Weights of a small GPT-style language model, trained from scratch on English Wikipedia.
Size: width 160, 2 heads of 64, MLP 512 SwiGLU, vocabulary 2048, 3.94M parameters.
Architecture: rotary positions, no biases in attention or MLP.
Training: a variant of Muon for these matrices, 13874 steps.
Each number is 500 + 25 x the weight over its row's rms, rounded and kept within 0 to 999. Layers, rows and columns count from 0. Numbers have three digits each. The size before them is the row's rms in percent of the matrix's.

# q: layer 3 attention query, 128x160, rms 0.215, rows 81-123, columns 0-159
# k: layer 3 attention key, 128x160, rms 0.191, rows 81-122, columns 0-159
q81 094:523507478490511446564532536494506518488499497523505497538498458485482512527465536535510485526496538522512487446504521530472512524521498481469459475489472505516528479500489509507489515506497468492526482509544487504528529545474458508462472525477528491496490502484569428500527497449510534486530470499493477526507518442524464476509480497527511505459527528485522486478505518496480518556508526527483536520539514473484495506511498462505502499515498524502484504490501483486458527534499465
k81 109:500484527505523514480525464502508529488506510500532510463494487477523504506502522504518470463499501515532466472482567475496535528495504485516505479529438461479496551498490502482534515498513515494507508475524511498494517537463500524541493498474500506511471463481541458494500494503542490540517458501531492539535498490492464507509492525499443520542537516521512548500515473521474515501450508433508515539539505529481503534541504457519534493537509511506485517452491529480470467487486531
q82 113:498439516503493532516482489493507489445533464521505532527482515482485505506476471466500500448512456531450492518527524521512512464485506521514480485518515467486437525500508500513556517534483504518480525498498502464531494496492488549542513497558475528511508499503452511541482532475481495501510489466476551517480506447515460502486524488529517459523469488510490494517491532528530488503521493467543516504467485512521460448531445493504499481481492514483505528517505511535505483536500513
k82 126:484485477508498507462485475482504525471539440485514471519500565510453486521474499527514491511513468489505495550503488549447484526488486480509484485485540505514491515526450497494509489504499486498520489506498500465476490492504541506493544489539504536507534526497500488500499502464517476440476529532505503472480553532504506556520525472541471496501516484473490476461461517530518534558527542511514520507510503467513513461520457484531533503466497480500485510507468524461509497505465462
q83 095:526507438501523460530483507518506477478454477495494501515507458519509468471535511524498519495486492525486519512511516531478505512542457500469503523495556507528519451494528485503459522494496484466503543508466525493501482502458500509454509519479532487502510500549501491469466514472509552507504437523487509545484502482481555493513501472515502504502459507481489478583502449509498525512482494506462467482495507470501465526498517476528513494470558500494517518545504494496509499501452493
k83 105:495523498499493454493529535508532491495473499463499441518510458494509471486492505528529485477498505510470511487548528472476526484556493461475512523497498484473533502518478479486451479542501519462502518504461517500467548497482454472482508519474497503507492470466518493505458461556510504516489448535519462480524478476507479487461471488467464533518482455533514545511511495476462528487491465505488504527528517503512489533531443480512509515484505519524509556501492527527506486487475510
q84 096:500467508460507478490507500443503464569475483503445511514487510515478507506506535521502487528494528483490513476521532514516526539522479463463545465467478541501516456512514517508469455483517515529494456500520496466507496507472487481476512537496491483519548521495496515521459477467516450498533499469454471470506540490514473512501476505488460585511488528507514517482488485476470494486517486505472484534570470500496530514490500507513479498440497515494501513493504491496519520487483511
k84 105:522474518511480471526539476517494492525488479478516466519526542502460514500501539523498456502533483501485505525509490484499507553538476487530521516512477501516501473519493505511501516521507471570487532507514506528518573470494481451471526508488442499506483475474563480506521470498482527513504492520501513478500553518527507519521470509518517537472491528477527479516523497477451484515484495507438517507531454470532513521478493494460476493515523512477519527516534488467523510446527516
q85 098:494489513512494476537494505434475470490479513473497470493509496534486504491521507496542500544491555507480528478506485467524493515512508482501494470505495457567497484528515474509465473484512465524500513469509466449496514465540463472460501454469499533499499491536535462501490502504521492506493502530495482487511492494475507536551466533506480484461542537537522470490471511537492484515492498528496500471536485442510530507512507517479463504466482518525523477485509524537511565476508459
k85 103:436511559533527491514466458504517474501488470467528453499546483521533484473512495501495506509483505477543531519473490477525538506510501509524457447484500481514471490516503480512536482518478515542500507470508426491521513511527529506528500510465476492477457474499464499516514501519485519518469471475489485548506492495462485476495490492504483482505490491522479500518505471519520517502493519516466443517529481446485541506523503548521480505485556477543494509478482518518528445494525496
q86 101:491448538524548438484488529486495508489469470518513513516521489513552529515506492501540489508511498450481509470471529468489537507499465498511491494485464472472511523502511501498506536541532466519469517463531499504518449504512493472496492543497491509470485484528538461509539516482527461505482463465509455466517450530498455474501483523502504545502517509533482487527499504524537457486516484515488489515536499520518491529492540535509478466491497478457470486499498512481494549526533525
k86 106:526430458531505564515541521502515536514540479477492516494476513480539480529526498501480478470519510489465545516452522505513537501498504493510477534443473482505489480467532503484506489505484473473511464484511534511512492476518477511522526463509477475527490518542508497481505483523517518486511528526477517497474552480502494526504488501471496516512500488523526518505523514516495546482491462486428455470534480516543502545530465505458538514512495476514533531488518508501540500477472490
q87 101:569552500477491511524495490482541476504526524467472489455500458511558478504489501494473456501525511486473529481541526524490465477503515490548507479496549510498509489513490468469494485475510509512565549505516470481494486482500526474501550516516517544509479525530495501474520511497527473459495507530486489473495509488508489552530504493516507506507529466485460537478508502504492506539494518475514539489464512495477480570500480472479516508487488465469551509484506495464529483482474469
k87 112:527520492498551489472525518487506532464503533479468504511495505489497508481508509466531489472529507526479484503489493493509466488457457459536483504520531527453477500482476502537527537523490533515508473472521498527494481512480521560498470504541540531477517475491510507540509501491556467480526501432447491538506522485450491493502500525539508479509498528532511549478522495506497500521518499508501522462522481495491470494518494465501511506472484465552508470497507512455431469486475483
q88 106:477495508482472502483503510477500488487445517502520509511494478528495482521493521492512509517536509496500511494480464478467542544526495541505497510527441454442505480490530492549508495491555494513524509513487466469498474447477503493507509487515529485492442527498513533488509492494522472486534521516511435541492509499495520536496538481466494524496512504480451502531534464450509538488492477500546465473548476530454522497498535465500476513507497485528493518487458530492460532477499511
k88 104:496497504500494549541538543500495477510479492526476477492469472474494489514516500539533475542529478500512479512457478450480503471524489475544500503504537468513532515526552528464470518454485548514503502477525457516476524479527503511495515501524484519517508506497480527506465557483483484512510530498506470519467525503488516505502513515493466530439513466510511518493485484498484526496518472504531491477509517527418495470498513550497498477483478509492483494491502505448449504564521524
q89 106:457450487517522495517488514526500518510477504479540502501553480476475508498516485501506541504469502516464483520535450516483518463522488504562467499497486537517483518521524456469512471509463521493472497523523451501493490470494527472480537512528530490454490486508491494462540489495483491485519525531491537475542493466479532512494498484491504517518494530459526515496521525486514503476512504482483446473478437525477490536520509491507491533513484541498529435532535549535500515520515480
k89 101:529525452500481469530521507505516481535462533455519494521497506522495509513501508519492528506483503523478518522539450503541487468520461503521489479487457500537479493594542487468468489502513487511480509493495508483502493504490499513505516471510518495512512502543497485507482508495559539464527536509487534484550464468480540475501468488508477516522521454506520533452460511509483468513477499455498446464501524462489490501545472477538514501512487506516490482481483498502519511495551469
q90 153:487484477482499506556472511503488474538481487510508483487545472476549485465526485476538503470512502520522468498500527501454497534545524517519512492461494504489517479485523528496474464462497535451514451521519472509510503485515505473477507478501486526479552507496569481460483502518512535501462529509492482495511505517487498490466497512509489577486540508504493511479528472511501524476522514492445452505549488471456502541473519467510497521485479494467500496476475504489568501492490488
k90 097:462484510444486468542432514510521524537483526497533527456489430491513501470482455470501480523531559510554501499470545539500530482520505489523514537492518488494505513497510511516487509505490518472519453492450510493495466507493504500484504571488478493508505495537524461503515495498531542510470513513501458543501501502493484494500463467506498523530533486515519490507495481472462479506480471471475450488511507524497436517482516487487537481469497495497493512512490507484530523513467514
q91 096:489479515523473495465480470489540550549505513488480499530517510499475525465487470493504476543474530505537507560504507489453491447475470463459485466481498535523458491464503514519535546496492520490561500496510490538495465528529505504495564524512478503456502470501482500491452468447480520522518483513478491518528482499511556487525545503477508498476515505515530483515458518502477519501502486474488519505517528506533506496519485501427478508499490507532498525472489493486514512492495478
k91 096:468490503489557468486522517525520528504486487519545518503543506494497512443505481531482512570522521574494496486529562539489524461518466490514493460504489532498493511471500495516514514509522487494460486520480492529507462527489523500504474559496514462488448530518498501507489502516499454514543493472485511496497480472553468505490512488492474536521493522470507486513510529506529473500496474500515507513501484556498531493502478502469447546502490525463497451539498491491482488515497469
q92 097:492522537521540468515482509512488494494537504481501512514498536482461525515501506521474433507522532500506510448520467486463504536475537499529492470472487487498536501524486516514475538505491455486543485486511498480532507440493501495512473516451487519468501505525464527501486486447496512480488471482452479495503535531483511499452483462513519449478517465515513455498519488472502571522474503514458543490467495507530538494493524508511518475519524503497502513548525468499503527527528528
k92 103:522514491463519519480503488495490502429524527528500490507505561492454490504534529472467491530511483549507544539458501484480508515479493472496520460509492506541489475527477494496493497512486494515558509471445495535518543503509531546527524494490502507502477456454453513509524468474510506486504492507490473534494504536532476535500476456467468468479488496491544510548519506499505520504499467491496545465498532500507495462492497478469470532518503519468453494470486523497547500481492497
q93 101:447489492517514499551505467486467504462499504498504474519489484483483495554500496464503454528463502526513475522472522510531506490489498482478510513460508471492540467514487503518496487509515514500544496469487493515488542499442518484463536508485512535499417473531495490476514496521483518475463493547484534527518506548534475511499482510455497482459461508477523528508462520508532466506482472508476513519546504510532508455455504494454482504456544487514519504485514517500504495486452506
k93 110:461545536492468465512503514482492495473514489502495483476503487509463558455546488496490501540494488476453560529481483490529472530509489471481494489492438492461456498495503511513507461497467511503523531487496497449512520511464521535488493567500523499465442540484507528520486492472465515449501476494527486528484509536499520511535490503496488505502501534495503481494518520511510511466512509540524509473503496517502519478475473496476465529523546477556500495487524501517462482533480457
q94 122:482475510502505487491499469504519500518495524537528503494580506462507517503509480534534533500506548489552526497451520505489463493542488494500526514517470513517500477486505497507473464475526542465497478504511506505500503491508473478487483459513470490478459503537546517493522474538538540488507482472511486533529527453486520510493507498454492517497531486484505515459501464503523460538475501531463516557541463470460496504489455522475502489513497468473542476548516545482489481496481495
k94 107:487528502535458500507499562520492464497492499514568500518562542494504506513520464484506534523482519539472482525512430500476483513494508503485532493512479476513461518488497474489461486472569491535486498486495490512486487463517481473500503521505523483476536497505536459506479473566478523522500492511502531518512473493497483522485517515467495508539479532500547508470495524515480439520473460467526501512455511476506467485524505502472484481491488510464541485520496545517492480490503525
q95 095:462499512515438531527535575519468537492489521524491469519489477484489527510518491498551475492539523542482481460499528534542522478520457513520457478469516505451499493505460527506479537505525522480487492464487495551524484477522514479524488489489492478535493461490500489481497499477522526514487534472488537512524536539507518517512465506527457494463486526528513530479520482493533487506505505500492493487529538493506561484514470534491489520451520472493477506483482510478487467479524511
k95 101:464470492486472500478490560474488539528517517499514497523501480519479492544513479497514495480492473479490490489502469495502465561533516532499549499470481513515434457515456505501466522567478509456507494550480507487492489460520511488502500442481507486480484486523492485511545466521467484509493535531530502492482531533526548516499514495497498509500495527493476462530472508484510488482502449516470500488515514501495543450467497466461488542520461450483519507484518512472493505519511506
q96 091:523516520507539489498497463536489474500505503528503478500481470484549501510506522477492500522528508516494469485510478494501508498507521571493519500522470554442479512460511556479499512531499458498475510493491541517549504538492546546535505499469526511488531508516544539509510525504500495532532475450510520481475504451504484506509552529515516494527502502467529468539492502521504449529441512510525487530478487543475519468481513469496524519510488502499534512524504504508513485492540547
k96 091:493517497459515471479477502544502462555451457517478496482467478525534501488508458507507515486497520531440496495497492466552516481526512585485529475481472500506525483497541478508495509481464499520455510520508535506489499552502501470485523535449499491488490518501502493530505521478468489548473467514550518487524463467524510513468526435501494516502505511452475510467484497499509466486488538487486495518510516511527519497525521506484498503512519491516533477532506481518495488532538534
q97 082:485515508508472489532486560459490449524452504485544518474495484520494550507511456507508513491524533514531502505525500498518518481495553517546514545483482542447512481495507505564545542484495493505507503508464519455512507482495519501490485520495462527483496523515548523525540507482479513476484500467517517491517469483495511494503512497506518518542496518489499491479494514514500480470524473488540518532479510534499456500508499473505537501472484426523530478515479444495550519513516540
k97 090:486527460466505464476499511531475482497502481506507488516517503485521486465504484483522490482486510470460537503519481485529512508531484512479486504519487483463525473527472498480465436520510511518512499465505511532510495518495489511504520508477526484503521539473474550519528469515466552492516468490504536545513559490484500514503520487511469531521487475452507541447502513545442461493469507493485546494531502475479545474518548470535529541452499515540470538489533513512517499507505511
q98 111:454529451465490509466508508510497489540453501553502485473511443507520491511532485501512499473480526493510521502537501431516498501530526499514475487474493565468528518468507512496493492472529530534477495520538500508520529490420545525484495474468498536491514494532507494490474535449508542516513498514509510516506512493525506518489480552531498517508482504494489511475476489533485504494480473509497479467475525487491442498477477449520509487490527527517497518534515484462512511484532547
k98 083:475499476537497479495514470531463502497513531516512508497499459508472537506510543509492476491484494495495501442496481518515499501490502518488516450526469491439471505466529548512469503441536464513499521519504490515509472453474521490521450507503496502465522515456544462539539528493501515502494477484541513516509534483474489530473518540520514474504507533470497455468479528497514459539504516521479513499496518482492511462471518514521509511543455477547485534502491513529505483465476554
q99 086:523465499528480514529520510486524482520512480512522510485488455487495517568507511480535498494511489500500516544517479495451504477489514481472496534515462501491517531497506528502474523474511529495528498494446484465509487507504502446492499509536480486466449576514545494552500520531433484520466473541521552473541489494514527497505499464488459480552524500495543497505502526497502457471498504481527479482505486527512532449505496504517495511514482517516522518516505546531508522485470521
k99 094:479488490493522442469526534503501466513511465458492471559514480486541496454522487480512500495476528507478548498533503499522491514507480533502484524529527529477524502491483481487493549505506504497504498483535547483508456532521436511543504499487491471502502500504509534487484518531493454501526454507497516508435515510526531469499520488496551534441495475520474516494543491530467508491480480493474522480516505500470483541528450492535483502500538523530510507516501482456482487542477495
q100 077:559533499512514528444512510494501519519545488524455467532452501484530471516465503492470503526496494495492508471483500451509519481456501498454479494531504510527542493461489515456496494511498489504474535526527522531512492503469507518484490517510499476492498530517544487435507505463499488501553500447489532493482520465517497482495471518492474482484533497484557493504442513523518514526477493480533548497507494528492535486524475531498467495504470476480437505486535521512530523502466500
k100 085:494472490486485491489510506432505470501511513504488491509494476485469503456527522537499484498471490490520511536491521493499456517509494501525509534463500512544467528494470496520513524521486520492482500467491537499464498518470490547532496465500493511517524435485428480524460523480517465519476510495455464501443521538476492491494501495491493478479549503487440488462469515516520538492502503456497532517500518500474485510497447526464466486449501507507498506499500516428503508519461524
q101 089:482515498473525490499492522513502489457541493505484486502489504509424495502489532517494518503501495531473486496515466511513515500523494510482511474490510461533473542541554532494434481533482420487528499484560518501489457462504496513539500476473481542522497490502461506503531549478515518464476510473480508501489513540484487549514527498504520497504495494506478519504489455498523540515491526480452479491487487465522498482456488521498484489509563530517462502528464522465506498499529475
k101 085:514509514543491543533493509457496495493500477501490493502495504527469520539501529491505492507515456516469489481493536453505507513508510510504480534482494510519477525482562526487477527501494490503519503531465516462519493492511485490515474478526482535518487492522504483473574529478473463545513489506499500492483513497524482545516479538531492519488505583513540498489467508472519475543504505444487513542472522528506496464505562527499511518486458455500475544558473493525484497485536500
q102 113:525513498505554513467518462485513510449516524465475469516507522513534555482479475452512461477476516489493540504465503531502461531483482495518517470462518496474485518507487487521517482492483486492492485505537516473524468505514486517538479529516492525470486485482460517528493504497490470513482486496506513493501512527543501484513488538496542486508464496591478531499496506536525477518537446517513543494497456504545519489458493536489513478514533472538463518457504485524475481501499460
k102 087:487505484506502512460533486525493505498525479505480533517478491510488511484541505500492502516496481485480474501487475524521477501482474516540511497491494508500474561511463508512518508525444511506506508472516488544496521524502524576559466499510491464475498502423470543534493529487492494528510532493523495513448534476486447504478554501503529477476530482492495500492483527489530516463482486509527572477495519504489449466521445518480532501512528503477485466523506478489476502527535493
q103 090:526523537490460487510527507495536495478530480516487450554498482480491461518539503471491497499508477526473513506530482453493484463520513513506498462511540504494482506495533512499477534544489443502502495500462512489462524507478490489497521459503487523543493498498454509476521525489510515486486440449497517571473518486500441535503472551514501492473504460447474493530496511487527543504523496505496475456513523527474492483494451501479486505471526508521489522525462503462501518489523491
k103 097:536494506485522526519486528448488508494518530477494473462527499497452544533470556497491506474485492477467506488481517488473514541495478492536470507463495549519509524485507527519516490479509510541495497521454486490508515487528547505466477484510530509454507512508487480479534500493517500477481491527494512479537495505545503504466485507498485457492504547512527490444462502509476493548507524467497441523497511479540490439481493525514476477482501475489462489500462510515560502448470472
q104 089:434466525531476507504496496467513475542462501493519484487481508505534462449458526516476512521517491511473491520499489493541466479496502497508476529541477498479538478476506465519507484477502489537470478517526510531499508508526490475493525541505516467509541511474541506445477509533540506506541520476513485452524457470536467498510448528470487510488533520523528482458500515525510464463510483468513528529524516519499506543483514524485497482513443510467519474499482515490510461528526497
k104 099:522499497498521505490518484520530482498488481538494486474469448515504484466448496468497484491541528518526489467488487496481530521477523476466515484523532507462542441477464460540492494509532500480517534561501546511524548488487475478493502522458510473503512518489534492534502458505509498533478478482494491474517505530542509468494492522509559477472505462501475495523554476491453481480477515505470488519517496478540498537536504470470493511505483496452538512513489458501485501520455490
q105 089:525486470478488478525505463469500481507499554523488483471509495521544471497501439452518509477523510503496496524512478539497460504502493491512484510516482492516503513515502512491491472473470525497489468521506520492499542510519484507516494484562470453494488462535495481504482508533475502488501496547523483474495507495513538500541442477523469499498482486535448485542512497495510547489501481465485511492520523492545519516558437496448532512504528543512524497483575516504461466505499506
k105 100:486528485508536501443490500519489500520498544496461483515538469498531485488484468531542542514503531450513530539471480502495507554506459500495448501515516513524480470488446471466508495495515518514497514498505533469544508483481494503518474511494524478537475531535490533494523467535493481512531561497503483467483498509492495499488491490492484517454512499502450493525540531484540471493541501500480520518517471474515494467479513509532498498527526487494494469535559531471447498505548501
q106 090:485479519523511511542456518473503500513528514497492503534484472538471515504511497541507465539500486493520493529483495479537510478508498528485476529536508489559490496495545511490485496491461505523533474541493475477521473551506487509515544528468509468513532518531491444466473502502475523487528498571525465526495448522500486506516496480481508504489469530483485436506539491449455496476454526514449472498527515502496498505545501487528475455537510490497511513498495490533508512492493533
k106 089:533495584486521453559482526486511501542461493510538474444519495526502500513503546496493506497510508530453486513504488499498527500544515518479511531498476486535481474502492501512499531490490548484507450504511507504518544530489503488466553532501505492468486522494471452494518497520503550464529522514465509478497507504522508510483510461470467518521491513487475514524522496517467516473447496564498460500518490505468527507488527494527455474487512523514556503501514509494475495473500536
q107 086:459495480525483532475484507469511544508526461468504485465479475522485499548484491452511468498487489513464492458460517496475451499458547525490511510523495484478489485522510481491533519506510466515536519500460497487454514445509486471482517507518496525503485529487530489493531514498496493470475476551509494505514543512524488484541476432515500479528429505481508476491520529488486506512499518517491501476479471486545495498485483442470492513484495456509532505453517506524532546502467480
k107 101:501507483526486497490558511449501492506532462494541496502513542530494512515476548508496492519507522464463480504525530474552526518533539488475476467496485473542509490490527492489515480462526509490495493503514481484478488490495513507462477493512485497501528488532519439491496561497532502498524491491498498497473513459466475493537470520529509459497543507499541475498447530446468511486501527473484489498522504445535520449504548471497495469465482471491484498489527495490552527478479473
q108 089:505536557519513485459493489476515455489494503543504518497533495472529490490521464508508500497499507523483480541514505508483491484520479449494486464491539504504515521520461537525520449511512514520542459493478526468470509504456520479525474504510499493467501540495458488518458521529464521476478468476534527509471498524486457506513502530518481488515450514468496498486475486486520491517557440550515516496447515486510465457443467500509503497509491504516494529511547475487536513504514518
k108 096:537490474493503497488498475497482526444527509526481506498500491518516471466510484513487515463532520500486505521470539550514491535487489484475482484518498501510540483459509497491492441509515492527540510467533508549538539553476520513560493479514495514512543509519545514488512500470537489479486460507458457510501530560478470492547519509524526502486518493493472517465472448519485518530506490458494477500470557490510483494500530483516491504534509508504455526461500482452486519496500487
q109 092:462487478504504509457528503484489476495456529544528490501483535486514507460498505522539457504501495518499505441515502493495499535574532509494500464494518507473521510506516536512471472479471464481477495494550498494504522546449492493505507529516483522518534485532502475512476509469534484525501442469508496529486517530474542485492494478444472551519468470501484461499506476472497510502468473506471494540523508485494464540480524470521489509468486515480514523474438479466494526505509505
k109 098:478431464472515473525506497557515480509470521504479531455476479508524450501494497460495482514489518492509499515442521470489487514510514477501513527501503479505501432539474498522491512504513496467519521446509482477473510511486454516520541496464541463482458528483490509556525462504536497476477500492507519527513507486491528473489480527478453521522483465521481508538514507467486544518479523502511493485481482481482495560533489449463484487506495505518500495456533515484505501527517476
q110 100:488539510490502488542535521467504501469513498546486476501484440514507520483532513454542512509522503479468519518504512490494523477526492484499547495527501509459512491519564521475518464510457466453518516526507482482506510525487496527470533476508472455583495482559511521526490474507484495524506466485505543515458532498462498489489531529501513505452519489509519496476477518506486459478510519499490473502463489502500491460490485488481472475463472495516473569472477489513496499497475519
k110 088:455491466484490458538519515502515529495544525543505479476497491507522488523495520520497504504524464494506509514490493535453521563483514503492504492488461522505513447503498481466515494512481519477486494478481486471515468502559522517499467488506451488495516502481484526541474429549498493458526502482510540545447505486557480491491541455490539473493473512528481500483538474541502490478549513474489520510501477496529467497510523487525469548505501491537482521502493518486474489506481476
q111 095:529477528486550491482504451490541553484513517524512522463488517495475476488485501469509479498492502533510494479466468484505507514510519444507495538509491443507470522485504475509466479508500474467511501489499516493506508504495484515497479512522477490501519510477477499516496484487488524475479482516484507471495532497495487488533518550469439494506444513529462501532472435548498478537509515521508509506446423506539520503490470494442460506505539526470494511530500480504484474465484447
k111 103:502502499510566509508515478508499495515521486535504505468468496556500536490481455478511480506496518516478509476465533486493521500484477513532491465512513508504522512468506467542510497522517476481502472509485553426511469514516480503566504485542512477495490507500492522495477485488448456492541466507509508484443546489514515472516512506468511490508514488533493492512525521513458474490494522488560529482503522538484503452515480423527507514458476500498503508508469473526513550472507496
q112 089:466540495507493491486467539489517480511530497469524514510437506522510493507543485463526499498489466462498562509488487483498523496499459504511547482524529475512510517497555496490468510533460532475512535467504508508490519495538519520485485510532530508482462489484495498512481485517486480489507485472527546514506528476497456489522491535540467496501487569508489500422507517522511489527497485494519526469528444519521503551495545521522496450476504515561482491495502483502496516498535491
k112 104:516478483497506454527507511495496499476512469463479538474564533508492520507536515477532499479478469437475483512445504471459477490499491479521496511538490491458452508493477536493526461528511511495504524473471502493485504549510537542518496498492470467482472525508495473534522470511440561496492493503508499543475506496518487540523498480519473456523497498487513461540520533490515525492475513471488512506518503503559533466504499518510513476512518512480475476468516516478531556485481492
q113 106:479501495487467445476524538508515501455547525472498480534525546537468506448515532480475493503492511516495477514488490487529478518495525475501490478514507497443499483532497475519533502533511503488516539506487461456428500523521480523489502479465496539495487494497443496445509505464494505450523485518503468504542488446499491495493505490540506480481480452453484507485515514488519495528540501494499495512513490498533504498465464546449468521479505520544502491499479517465489463506500484
k113 104:484447452552535458507514508539503498479523477482504492494506453511481508494507510509475502500499478496505481505501461505486524502517502491490511485506484506474509522523510446490471515535516512523468557553538507503512496464554534503575483537517513484510496517493492502462523503502483496508515521481492436514508503491504483465449513523515552485512548454439505489468516505502468521510484478478512518496536417502521504494487497516499496517491474488535515481489492545537509459513500496
q114 095:434512501537509532485516491528531510532518471495520482490499504509488501519494469494461510502498544502494515491501524525520475458464493497507501496536531492471538530482486510498507532493506469505521492490500507526497521458483528493456492500487497547497500589481548514471463539509491506459498523465539500440545526504526490501514494511572488492491504545455545535483485550518536481472476544477493511497495518525463506465502468512495528494520525493482507484524489475498468485503496523
k114 109:508552510505477511490484509495508500477533469469481521477480519488498495507524498507451504504509482501537494445472466527523467507486514463459526513524543489507463506458563499491483508530530490521554515507463540543481527544494500504535493523537497509501523552520503563493473480481526511470507485506492544489476540521516521491527525532514515513488505498536481525504500472517520523514495546457559491490498495507480522498498514440523470485519498467510466514502497491509486456470461482
q115 102:489516499474500479486501509543512489511458474507492570498473463517552477465461481537507507501494511494470528496479466490505472509513531480508539497490497479502487478493473460504497498522508529468511485478538503505490520456540493474484496527495504460487522522508553514532450469528532567510534545498529514453499487501468542473484485521483470483473506527501545542522510484505498494473509497472480485504490516520487524552495491503469495548498547482534518463550503501469458508497503521
k115 108:488484532516483496518460482508498479535461523445499540502491503503552519511505517489512476455521510511459467480541544471506551498496515485494480486456503482482525488540500481502499494537508503511479475485500511492564514476527504491482454470502505464507525489470547482469539473510549488550503519488503516515540488487525491482497493524555434501504479459549553486475477538470506488512498468471454508514517489525498521467474482515531511474486494506500497547504515529498489513488492508
q116 099:460489499508519493534491500447508481518530491464524542498489510473519466474483489479522518533482474487485483502498513476539477508509524478482513516523522502524521514456498484460500490496491534495471490538537513512475505504491466509518541506514464424534495493487547511441499542482440487510497514499473520528494534473450449475515430498512547479484494484511492508493486498510510470514479506487521483522502523496485514512525568500494488486499480519466454491506496504538504445531466476
k116 101:514557555499504518505459488464489520509514472476530471509491510562489453485542471513504517502493471503538488474478502483510518499481475488453475510481543479527513508493472478492504481497523525493482456526538490471475511526523503527461531507534527482532511470550496509450523495489513517505538469458483487494448483476459469493513438492509494490468511508503493513487515470552529512536509526496507549505489521534469494510440512544481497502518539511494492500488501476483514490479515465
q117 130:533499488528494467488455538517508484537474504478491496482521493458505497500488506533507493468491519499529446471548469475526512523528515510504448518500472545486540443477488473484500533492513492501476492519531478518501505520478512438483527508526500502500541540484520515476526510483506524499486536506460464489542523515502481527498530478495550520450509517523501490492505536510544526502463490476489479549520497490461497532530493521535503487507536460449517492470480529502475459482500546
k117 104:547489513450507505521520529496492503497492510537490531479534476494492501516489451496425519512539499517482459456506498535516543540507501482480529493483470547470522467518509492480481474483533545528498482528514508462507472503506500477475461516536486490506516523534498518514523485482547516477477484524506471488536501519494504497480469480530498499515477536550518474505501486457507485512484481511478479510486524515500505553491505581527543488463464506515528483490482499532501537484553523
q118 106:435484497499563531520494446471528473529508528482490489477453514543453477485490497506546506499510540458519523473521519476534508447505493529485512493532496489464540492490489442488551537490496519494458494502492553510506487493522510506497521518519487514525494522519474534516500492492527500509551497532498524485472496491563524514460509464506480512463516479506479503468507508515490486532486513464515475530497512484501530501488541480523466490474537516447505457510497517510499487518506463
k118 096:474509538523538513496501466474478446510460505506509523482466517515475443469536486490499490529509526449520527486538464504506516508506564509497473520526512487523573484459517480508490505485511471501481530520519482446514535461497527520535513508488492529528499454491509518459517488509505514537489483504475501485463534536497485493500502493509491491495514497488474478496502522537463507562524498484504489498515532485464504533484546486484513518497464556492478478461465455512535519509515468
q119 103:524470486479462483524433537516556501499513525543471522472455505480498515508474534507510471457514510488489492555457518468542519483510487541489482537497456493513514473494505505466505469528531544489503494531471474462491511561490452488472518486483530462490505485500503483491510511487520477551517513494534471448502492488499537493555499482488528511482533510500513494504500491478488491482487458511476517506464502456486549471466519502490466453530491493473515489493518522481515512526497500
k119 108:507504461481539536542543513513496482525493478526497521506476451446505519475446494509506470490496547520481506508515497547489563452515560492504511508475455513470469488540503521511520492481489535552483485490479479477545527468493502498436495499508486477469521515517523537526498485512518499546482484456493503473534447471496520495514516523484475482470470524505492503522462455477506502496533452502491482547495499504518523529526504509498497475509503530504515498494503462477518503492512533
q120 102:499459499520491494472514521489473429529477494548478481491533484519507510513479522482556511469501532446498477485509484457513480489503497546476532522474488490500542520508495484516498542513505516470471514514510499512487473486514523469522490490505474477441464517454511501516476482528435454500501539493537517442481520460485517496510507531463499475490489500527502572500509547505499465508503502525486475489522500500508479443483466523514489510486523510539499513530525494508500450502475486
k120 102:478475487505467518525471498519520491535518513522504500504515484508490522540459494485517478481502515489509495489516481518515471470537512508466477474520532504517508492500464488459501521467499563545485525510527473485543508491502522471486478473564500455473524500518501532500454472502504544505502554496513529489515510447523525443494531481493493496507522552491483476475455541540485432497485453470477471470466488495449484514483469503474507502471529509514502479495536495496481503473499465
q121 095:484494463498508531536495504519481491535513470474520570482455491512514514521524503497498510462504523522540442527523465472541498494496548490482518484516521491486523538508537511511472521500508510499502520459494473506520475502495486498524481512504490512532474501503557519492492510489513533485521480441514489517445504490472486499542519515482502515487517517454481467493500505461492457483486497495506459461461489554493476506501515518513552523479461526505527434456536517504533528515541525
k121 098:456495468559505501525471506522469530538485450551428531478483520453518478504521490499518544503515501503509503484534484487499516485522478510499492520508498496464513512489531515502511525455472475539558456489521488465540473521505523494493517526528492530542497533515488509483491479516514460469505463485505495482489512509485493519490507527529548461484491501486518531496469519454543490481448526486495501467490487480461483516531485518503529478510514506513507526481520490522574501518499536
q122 104:440529512482526491489471520466498489498495524504530488478490524500515471501533510489462487497516515471550500516490491510517510477475483554513486506514469523483486517536476538477525512512430521531505505553523510507515477497528486451533503513517517544553543500467481539516544505512507501496490489524550543506484454515500501541520498491484466512475528486502482510483515511519544493458480515485489465554498517527521490507523498508582500486531507472488506527473500523507459504472492469
k122 098:478492559483502509484464492465480462514498496456537521530483522542506509545534503474517492487492463536506483509485439520508470453499542513532469540495479475512523481524468520489497495504472491497435466490527532503507525512483530505510526519484513494508493491489558527512521533498500530477526531498491534543513488555528538518514515523538501537503529529507501517484464502532465507493469527525467493501516496484532465488468485508508489489524517459490486490516472499560479535522468497
q123 105:514472576522464520468520514517486502520505495488488520464477492503519463522527509507488518561508525455521485505503496513543504491476479525504489510494520523461466470496487486491448522483503502491488487483559503496481487514554533492504503518483504468499506484490527502472530515530548534465520538491485491516504516452537498491480513507509480494482547546506503502486535463489427549528500505526479503566547519494518447500522497508520466511462478510540518511497509519482499495498468508